{"num_hidden_layers": 18, "hidden_size": 96, "num_attention_heads": 4, "num_key_value_heads": 1, "head_dim": 32, "intermediate_size": 256, "vocab_size": 32000, "hidden_act": "swiglu", "norm": "rmsnorm", "norm_place": "pre", "norm_eps": 1e-06, "positions": "rope", "rope_theta": 10000.0, "rope_fraction": 1.0, "qk_norm": true, "attn_scale": 0.177, "bias": "none", "tie_word_embeddings": false, "parallel_block": false, "extras": ["capped logits"], "init": "uniform", "init_std_qkv": 0.0435, "init_std_o": 0.0, "init_std_up": 0.0435, "init_std_down": 0.0, "optimizer": "adamw", "learning_rate": 0.00554, "lr_mult_qkv": 0.5, "lr_mult_up": 0.996, "beta1": 0.9, "beta2": 0.98, "lr_head": 0.0103, "warmup_steps": 320, "schedule": "cos", "final_lr_fraction": 0.0, "batch_tokens": 65536, "max_seq_len": 1024, "doc_mask": true, "train_tokens": 393800000, "max_steps": 6009, "dataset": "wikipedia_en"}
Each number is 500 + 50 x the weight over its row's rms, rounded and kept within 0 to 999. Layers, rows and columns count from 0. Numbers have three digits each. The size before them is the row's rms in percent of the matrix's.

# layer 2 MLP up, 256x96, rms 0.167, rows 228-250, columns 0-95
088:471423451566482450491452373503513511514536545537560500515541467478495543526464563446558514435507467425574527579352512408484462465517461498546452539476528506503573467480493508456545531419535528576437562526489414526555589436491553584563501450443464507493514431576442553588520457515559470458
096:495493488493406548517506492465473490492398460488570488419361474531487464486564448502451514510467362481542551518442524525431446504525516476508531531530464452496486464512496483564448484448495528497448530687458473584417452506550495485526566459484487464363510503534536454488513522472387431532
099:467518461535452493474607447539474515446428486510507452490528488556509529449445525409493563506452566469608560579539609441419516535523512520464508511482424524425497500487577512456522505493505426506491561497516495505496482601496489500400620499486540499545432458550448603560610575509515401458
115:474535584372547458431541520497544526577537473477492562497592475501504483542581492467573460564489534500509529445443564565574467485548437535495477494504447431535489434450485540461531484490431434479435514492595565514559516502509499468540324476574466516439523552454513578617525528534542528485
095:543489545468596476458545506511597469479570537528552542576658498500510578494405466521587519487530489435617527504381526456495579517543574511550490538498469527439479525486544533430499474490493468502503475485521613516545543559461492461607488495500526471543513449528461553508505398596519557459
086:484499539610411516499474527461422527485466459543467519451503503477508438474486511498558454483519502410442524577590466400425517537489489520559378517466451426536465543426497558486602571500569546554433498572479490581451429485435492562491473500482422544542573473530529452532574563470543595483
092:535571502611406526489533383574504393566469467410501576439507464506518512536482507523479549441535394534559533527499581501478541484442492475486408509530556441507344522497598421477472484532499496497583474567479617499484543492560467516493516426501454537506470421492489459494508480521471521476
103:515516520421476445490518441549416462576521359478592547459542513487528421490503494434476542501445396561518503557495553449491531519517573527579533469545505448427518551492427566490535400477497521540489498482477462438535519444440539545437450503492518582569599407487499486539388430474508429516
107:593540431433484455495529490471540470473503476582423492471475534434510570431405497399504431428472456461589504516485568453436512444504581492528440524492507517445470500580552496468481400516531482438464440476538562484505547561539530478534632509461512481562403511509432429545459577528481603499
094:544428530545497588552521520485569473516515478477441511548488535494509589567534493530465538630531506488597617486472517427517513479447430520448424498437586446619490452597499512512484570496534507511503455480503459438520501475515411540522507567483591496572530393476492455466501387439509522438
089:529568465547482576511489509529461495541595433490515510460505473466564509534594553486575539481489506511458541475564513553581484502434465528465459556521451523525456589445432519433578485526430445484572508484514457375518485546449598535445428560555466425425447462489438426556584477501500420407
095:512512383556518576523479447544542478441482455472467515409381507567496477514446577531511459585451454500547533425488478525492380544520502480470424460550532490430450458550532519433518452470518528484472511526568462412480451576497474482586581587501440378570491479466388503475551503487518505475
103:518424528498482530481418529582478491476435504544402521503460521459437406389632391500530404491536514494486574501400492503493531479555491588472597523520568632459520466530506510471562477441461468583486563484531464519499493459496498542501530404489490404517516519471473489558569455545472479493
094:392480523527558487545465457546473411460501543510560459584544555495452490454522529413472497422601371488471510479394489460451509539484479501437472465585596531540466478535596449509438505512548565425449556495454459542544492470519543486453504401503450562541491522443480499369504497441456479483
109:435518575556531580557587532494521539484493420473507452561581586495446539529561460476496477528503411490513418434483544504375519501447459467404429478575493423458529433503512579353519489457493562487465555580581537519518446515490455511474546559504495499494470621486490517576522515518497525497
124:495512436548636503450531501522553420474526420499566500547504532418515564482500497555460509490489401537474525466600418483488407451509457561508491453522502485562543552550613467472528478496465471436453574529454434549533463578513531449567570422520506436480490531476479466517412548403472600449
113:572504536507507620484455505603510516474418634498472509484435509522546595497469505446387514557576564471522541474548397521532351513503546484515439532499567518490578454557511501546496587430470466521529482540548482505548510487543399510504493450536524516440518427533500479458442402480456494499
101:585545542556565502493460531515578463563589538407513498491604463534417505469567531411489541528552415529429482520474472548474577567529422515434533557538571512530516474556569516416576538426482601483467462539426512476475499468492530493500568530484543550430528571471477510456541460614454544522
110:425525516577503427501465478624488421451468434462556569555643485461493494450466492505393542589480476467459592534519586518589531551492487540622449477530496512507516509467473507418472510465456587575568497569439535459514440435513544496498461501510488462469499512462504463547442534494500605498
075:471459610534567498440485497622561454498482491483513433458524492577595500437464516469553559557523589419442469510489592555483539541483458453561585421476503472543555494489512473513511502604547483489540553427456551410575552484509519508547540492495500517597528465532399574441519436530550561475
090:485571437595562460533531477412554510454491439544568430491590522477381483488471536488395493493509550471422593426485565547556500471479466592503474465533506416612506470438535544466549450471529537482545486566503488464508435545529494553427565512479504484439418578532457441594528554499501489490
083:457381539546560557477459465533459488546464545471515524564500442521458478486511487636458476475428520493498498526462590492383396368527456552473573485446555413545535635559546568522509529515563480499533515453538528488537535570427516541572508472511503558516516396564526523500498496493519487507
112:513611500536515507528441558552539499483458499477519492469421509551467534439437457497516454480573557598405428487555485540360454608492445436456550486578551500529478482500559520571516445391456552489475496452554467505513487419510550519478543573637475482494481444465505532478472598476512494555
# layer 2 MLP down (transposed), 256x96, rms 0.166, rows 228-250, columns 0-95
098:527482456526493474530491512496479483476453480353596622625521558491511512539535528479459575466554521487523447422392441461571526504639474508434591491470468442537464540470472461505540512539477494502458457513506540488484501469518441498527521486358510476533513530502416527557444404504575493563
100:489532474428479461539515435461470563499442475436525525442478460516541472572517495562329525587433409430575481547520519475480530554594510502487524485475495493496505523531394437422487535470498594545486513606514456524406629555577528519549526514472461472531514502481538461509507443457529431568
098:551515604616579463536343516486491376467505513481637489412518587543519514518495521493504487506476459540450546491516571492509418475438478442414511567480520565500452515589458433538525471456516510511495503532502534516569470558487473531446529583436547513430550521424496492447509541443463514549
110:592554466433606478516522506483441564464474427486613509494583430380477404481452463588531500448465471427504412544549540556510414500491489433491457462469424504467453497596520528465500516541494467452513499446570492611520495499507485465430570512542504486561547573465554473552478487427480509435
108:515486539477511533527377410526495443460530540423561573515606585546479505552398499556502487432570520430624505479448486457471536561585503519464557623451426556519427473473453456508486520548522490518547444543570499465374445486504475524482516467460442527515507515531468531477462491508547437436
088:504503514540533458450438527452503554448460422494583578372469518474493565566479449516530454533535564562478529438444396497470513635462591620437484432544498522454510497509494543518471601594397477493540459480494458483480541483540547468426540551517501477546564545486475534507558477565496483431
099:556483407496504496481499362467374665446506539579463598488512558468505481498584457510472521495456447542458513575550493577455553391477519504484596521531514494498476499430472517434431412475483550469509453524509444448477441465483476504498582446483517492545478472590477437555487467474490550501
111:523453508439472518550438407498537446514560510565556658518444504487487429477484465469493500493547447486491534513551480430497529472563530532470465465533468487443450501512489552440431494590524428426533523465396502532525419570489553566492433514480503526535538482517535476542354449565459453351
105:475587510503456498477474422516555523483494454421531541496695529567439470459431491600457613430503540518462469423436437533510480481505402525491502623483472545517518489493491436550458541568497467513556524524455495538399540544477502521400525508443562456492508513552486503543491478467523445572
096:524525534432461503496518507517423470492420525518553585480485525436528515532504452438480461598414434495457437461511511446552534459476478533597490531516536514467532524556584446435547533530644543470523581508512495477610422482515390505553536486479523464519500525486362499427442507457444610480
082:495574524503431531435541461484483503523465489473456480447425521545492560512486506432617454478580532594381522450479487494579463492472536478447529600581511509438512513458518495517535455570426463498541516461484489458454475587540438383433521563541519413451528552509508553502608540470527472621
103:542502437540410452475417477488470476474535439546505467434503456567450500500500475422449555445529499493480448547601416549467573543501454540418595452474551460498501505467487513495532504508542442464480452480461505545565469439524596644440539525469449423525472450487493433549386465436547412567
107:491550513487499521517497502450459461425476478457495492549386371518492469532464506438515578484514492462484527431516483531517524671579408500502453453464499451395480539482449529511567394620599495551462455545498500540457539432484503498382503463458512507555475535497439454544584510499535495466
100:508517600475515435497442486598496486523402526493500455534570525512433503471571478500521503460488462444494421539572504555465522531532568479488410457465426467429420564528583590476438627503485533461417555512521471497532425479494516441551413532518450587556583544493510532439478431452491509411
108:460496491510473510538513556445489455478408477382537459491564560440434496625562514585547508529519471550526464485521401504543507524524465481458382391469345516476534525447490544500463502471478480475451462525446478506390401462458499475421522605529499501487561474524517541489412532540516495524
123:521471505525525464503328560546606477439502403454532452508520510351463483562470569416432489473408453516391531570576434437524481528500490558512522572511460442449488534445461515529504453544473554506476559512514535437550533547447520557435510514497525442478487477501561483517447502471461513418
097:500444467499495530438454493584508533483498504461478465529496472452502539486428521444488543511448499440529539565490456483463448506538504470457474379400490526438519503455486409500480553416529492492485485491530432415378542463540550557496541406492556410534565487499604442487480598523468540322
105:571542512574498482506469504507479505523405521491616581469448491525459499545408455435539460482629447604463532454418507462581549536540510464485544401529493535481462479484431487514567529497531549449426421551538606476612500460475511472473560584504475473478490494511491519538551481600462533576
107:427453402455475517469501566584507538500513560475458524495542492502538592474486432539532501436460518471544576471548490462511511428493512467497473562553564571462471462534542614426534503553509526458605509534542531525605643509450584462467451509490379435549492580525468487484478517492487384515
075:498518568510474588506549531446465485468516491525498358475453563625571477470478562540544581468530465550474473462477405592436508524505456497523609428405505475538438542503506545477556562495525467538570482543445492420466535472501542511536523441436482531508496556477501498457549450456530366597
090:476563517520505444455612467524498457465535507492527464452406410475519398378465512496479549450498528513422517557510559581465504467513515530434531437531450555557513462493445487539478558462411494503475604534539548520498512560516499422486416540514497461610425482423538384467563560408508515513
078:511435529505385506535473497517478524498414521549488582492389466582511526491450433467494538479490489484504538556502510528446427543549486471465612698549492477559490576549531442540506417524521533454454577440534516532674464494497513558546511504541542501471485517523463518550511488464490508555
116:459547548518498446454616606530541562588417550501452432452453519517457522507573506502444504574434509509440462528574615484467488529410537514546514495500461534473518483442547493459556548421466555592469537471501397502499447469428502488562520468479514520528608497562470459464522515484398551594
# layer 2 MLP gate, 256x96, rms 0.188, rows 229-250, columns 0-95
103:466508507543467521478452457517445517600493482572537335502517595451452483449544472588523556435573510533531469472481513530538495467398480438541426568538486429562553487544511421553477485508579437526466534508462577530584525477491569480450473375471461517414529515492562589509468461507470470525
088:576521533499505443432462619509511473431456469483516498613575512429575464496491479495457523593503511517471528450550527619517492544421451567491486530543433417508487566591421493528497476480509458529493471547567527453531471525430496458472395500567442421584549471391441483516434547463452515492
119:378517514485506426472475441564526547497445497472495481533526510485465497507410522477547538556594525531471498518556509517442452577504439482642486528572483523500505519464533464488600515486540557511441419500479477525453401409367576451519518479560478518582501546402404543497499556404477502483
093:517632552519536466547531554473591521551503471586536475498525594498448523425417505559507510594448486499419562450469569575531448610510503378485474571482528524439515494531547582471487545511487513607489472454490515429444530539523501464497466550582470490516473448511429554505448470483387496473
085:591501457427412529437503493564539509572416482547473495567518533565531439495548464549507518429441465512474566532513557494525486455431473479500576528425574558508497463368515427489505417472516514556487590484453421557497466546499365550517512411530545533576487453573563492468518524449458523439
087:407522541458517455553584445506464409461472393544590509538556518527410544465451449550452484474432507504461443554568578596525530533497555461400485501482554493455496554466514506405434549570553544486586502519507507539563418537525530475499513475533541510409379457539532504464517521527570480552
109:496628550450533453553515548496487479584519445522518500448479551518535445515540433488476558484486455582405529510570567517527499598478521460554534510603544494449485525479529498482589433449492588611546535532424502433558544499406474498440527471611416509542534453462486528475525515422453433546
098:480532517586488453414524494489457527414528506508490493525549513519450482445502553584450443494439509505433486369609466497514581472457495498492410508483489502506553445534397495524586546522561518496496521612421486444458460520522420447412512570449484434494516594502556388487525498530404508563
094:585538498495527439578495497600509607458452503596372473528432429557481497464425571517467486483419545482435500497478569504470388437485498464495421505604539523484490522550480539518471517558586450480500467540435572441534492545483510402516492525502501482478580424552550536562546515533567452521
089:493546559463460506493521445541490535514381548525330469491512596480444506480458499524473525502594498601435457469448542533438538541451528439490491483476530555485452427515497461510523458499513532517450537488442537548475449454423378499519545423507606518607489552426576533527435503452463515565
096:462517519486504504460586535551596519528543533459516474608553450535509544485496520567561415492538496552543588444498377568462477536525465480503409567502497613524459524522460443503494482531454543524542628461496454415482518588499445489475523485534555565526488550459641448489586486469457542514
114:466548531522522412551514555525608492558501564503514466510573583502546500517524493521578497487507565528582499479557481469423497543505454421503547556513606633498506568521507437499490560484454607479563614409480479424537528468442533505570569526542438512460497480497531481411431483499480575431
100:584539468422433496529423510587477548548516527516404545524474551502521505432544528505539594562456436493413543514484493456474519554459477486531483563433469609406530380498523564534461487547530502497485567480528524517560535492569473475439543430484495514573631482539550475517630527518436526472
101:598553489502446527481513522570436475518445474514513494598474512498486492401471563535429537540556499465469484496645503644513505565496519508509451485521420544481441404531413542521444525532486549551490531491486434523521420588540543396490522570533549429478569509453504547419506465447527581482
137:503546469486523515498438566616572502453513445584533496503543495494465553480530535516515490491438492554458488578554462531469369562482477536492482511633492498474500609515434491535557511466374566515512498472539488520523452501506516420421528454581450435467499590408472493513497544373408503481
103:561473500568516492471523452564473479601517640523554403534437507414442553477441475472491495582494468515552458463635431526538441467505511476538482538542574548542554613550465425549488543450461495569550510494490514474504518511519430512514525504454454630421430534505463514511472488497476586444
096:582523455383496545512574457503418555542523553561402443482538584493484479474581496505495464473459556526444578514484616511535458503443570503467430444615484556434502453578435560508535472444431532545440550459435527509460498542535548492467522487521529377449486554531443523458557486464507479547
098:563583544512547419435465521546445538577514496495468486469446495496500465435461481412482462536591545562485452439592496486418507482486459438515520546530578591589415566507508428572490538432438470461564470627455460504494499529451566532473491443488577472477439520501585543473520532469552599477
071:572480486485554450488561561524489485567477506463480455525595503460428504569569370504514403532435466530501484605504502523572529536474535578366540475514548470477574495546465426513480541473468454457591515480515469532533463483486494527517621579429543511511451541401541493506577510436438516569
084:425515451528475557472554545566507572474546504589418472437486555540510504524472470425517385536462500502498510410465377455553505421437498499428487479423590390491504534530546542442481518436488478479550434552467562609434531464509500495458539487497379503531550502559478487551517436585509473491
069:563562479573479466516544491440481452419492502505449489545507483443558535488503498338471528572580473543444477455517464504631603545441553444496531476636471548545452428493515480476539492491527456489422389576484514525505519511544407440425426505444504512515455524464497469502536447574483487491
104:497516495537467512528526520465489512587503535558471480424473594554505466484585475525457525563472500466472586376567547535621510509392455489544476569458504484492529458495543481496518649527486523560528572500467450453480475595450385431529536427482496451550502467509492530480613474525403524514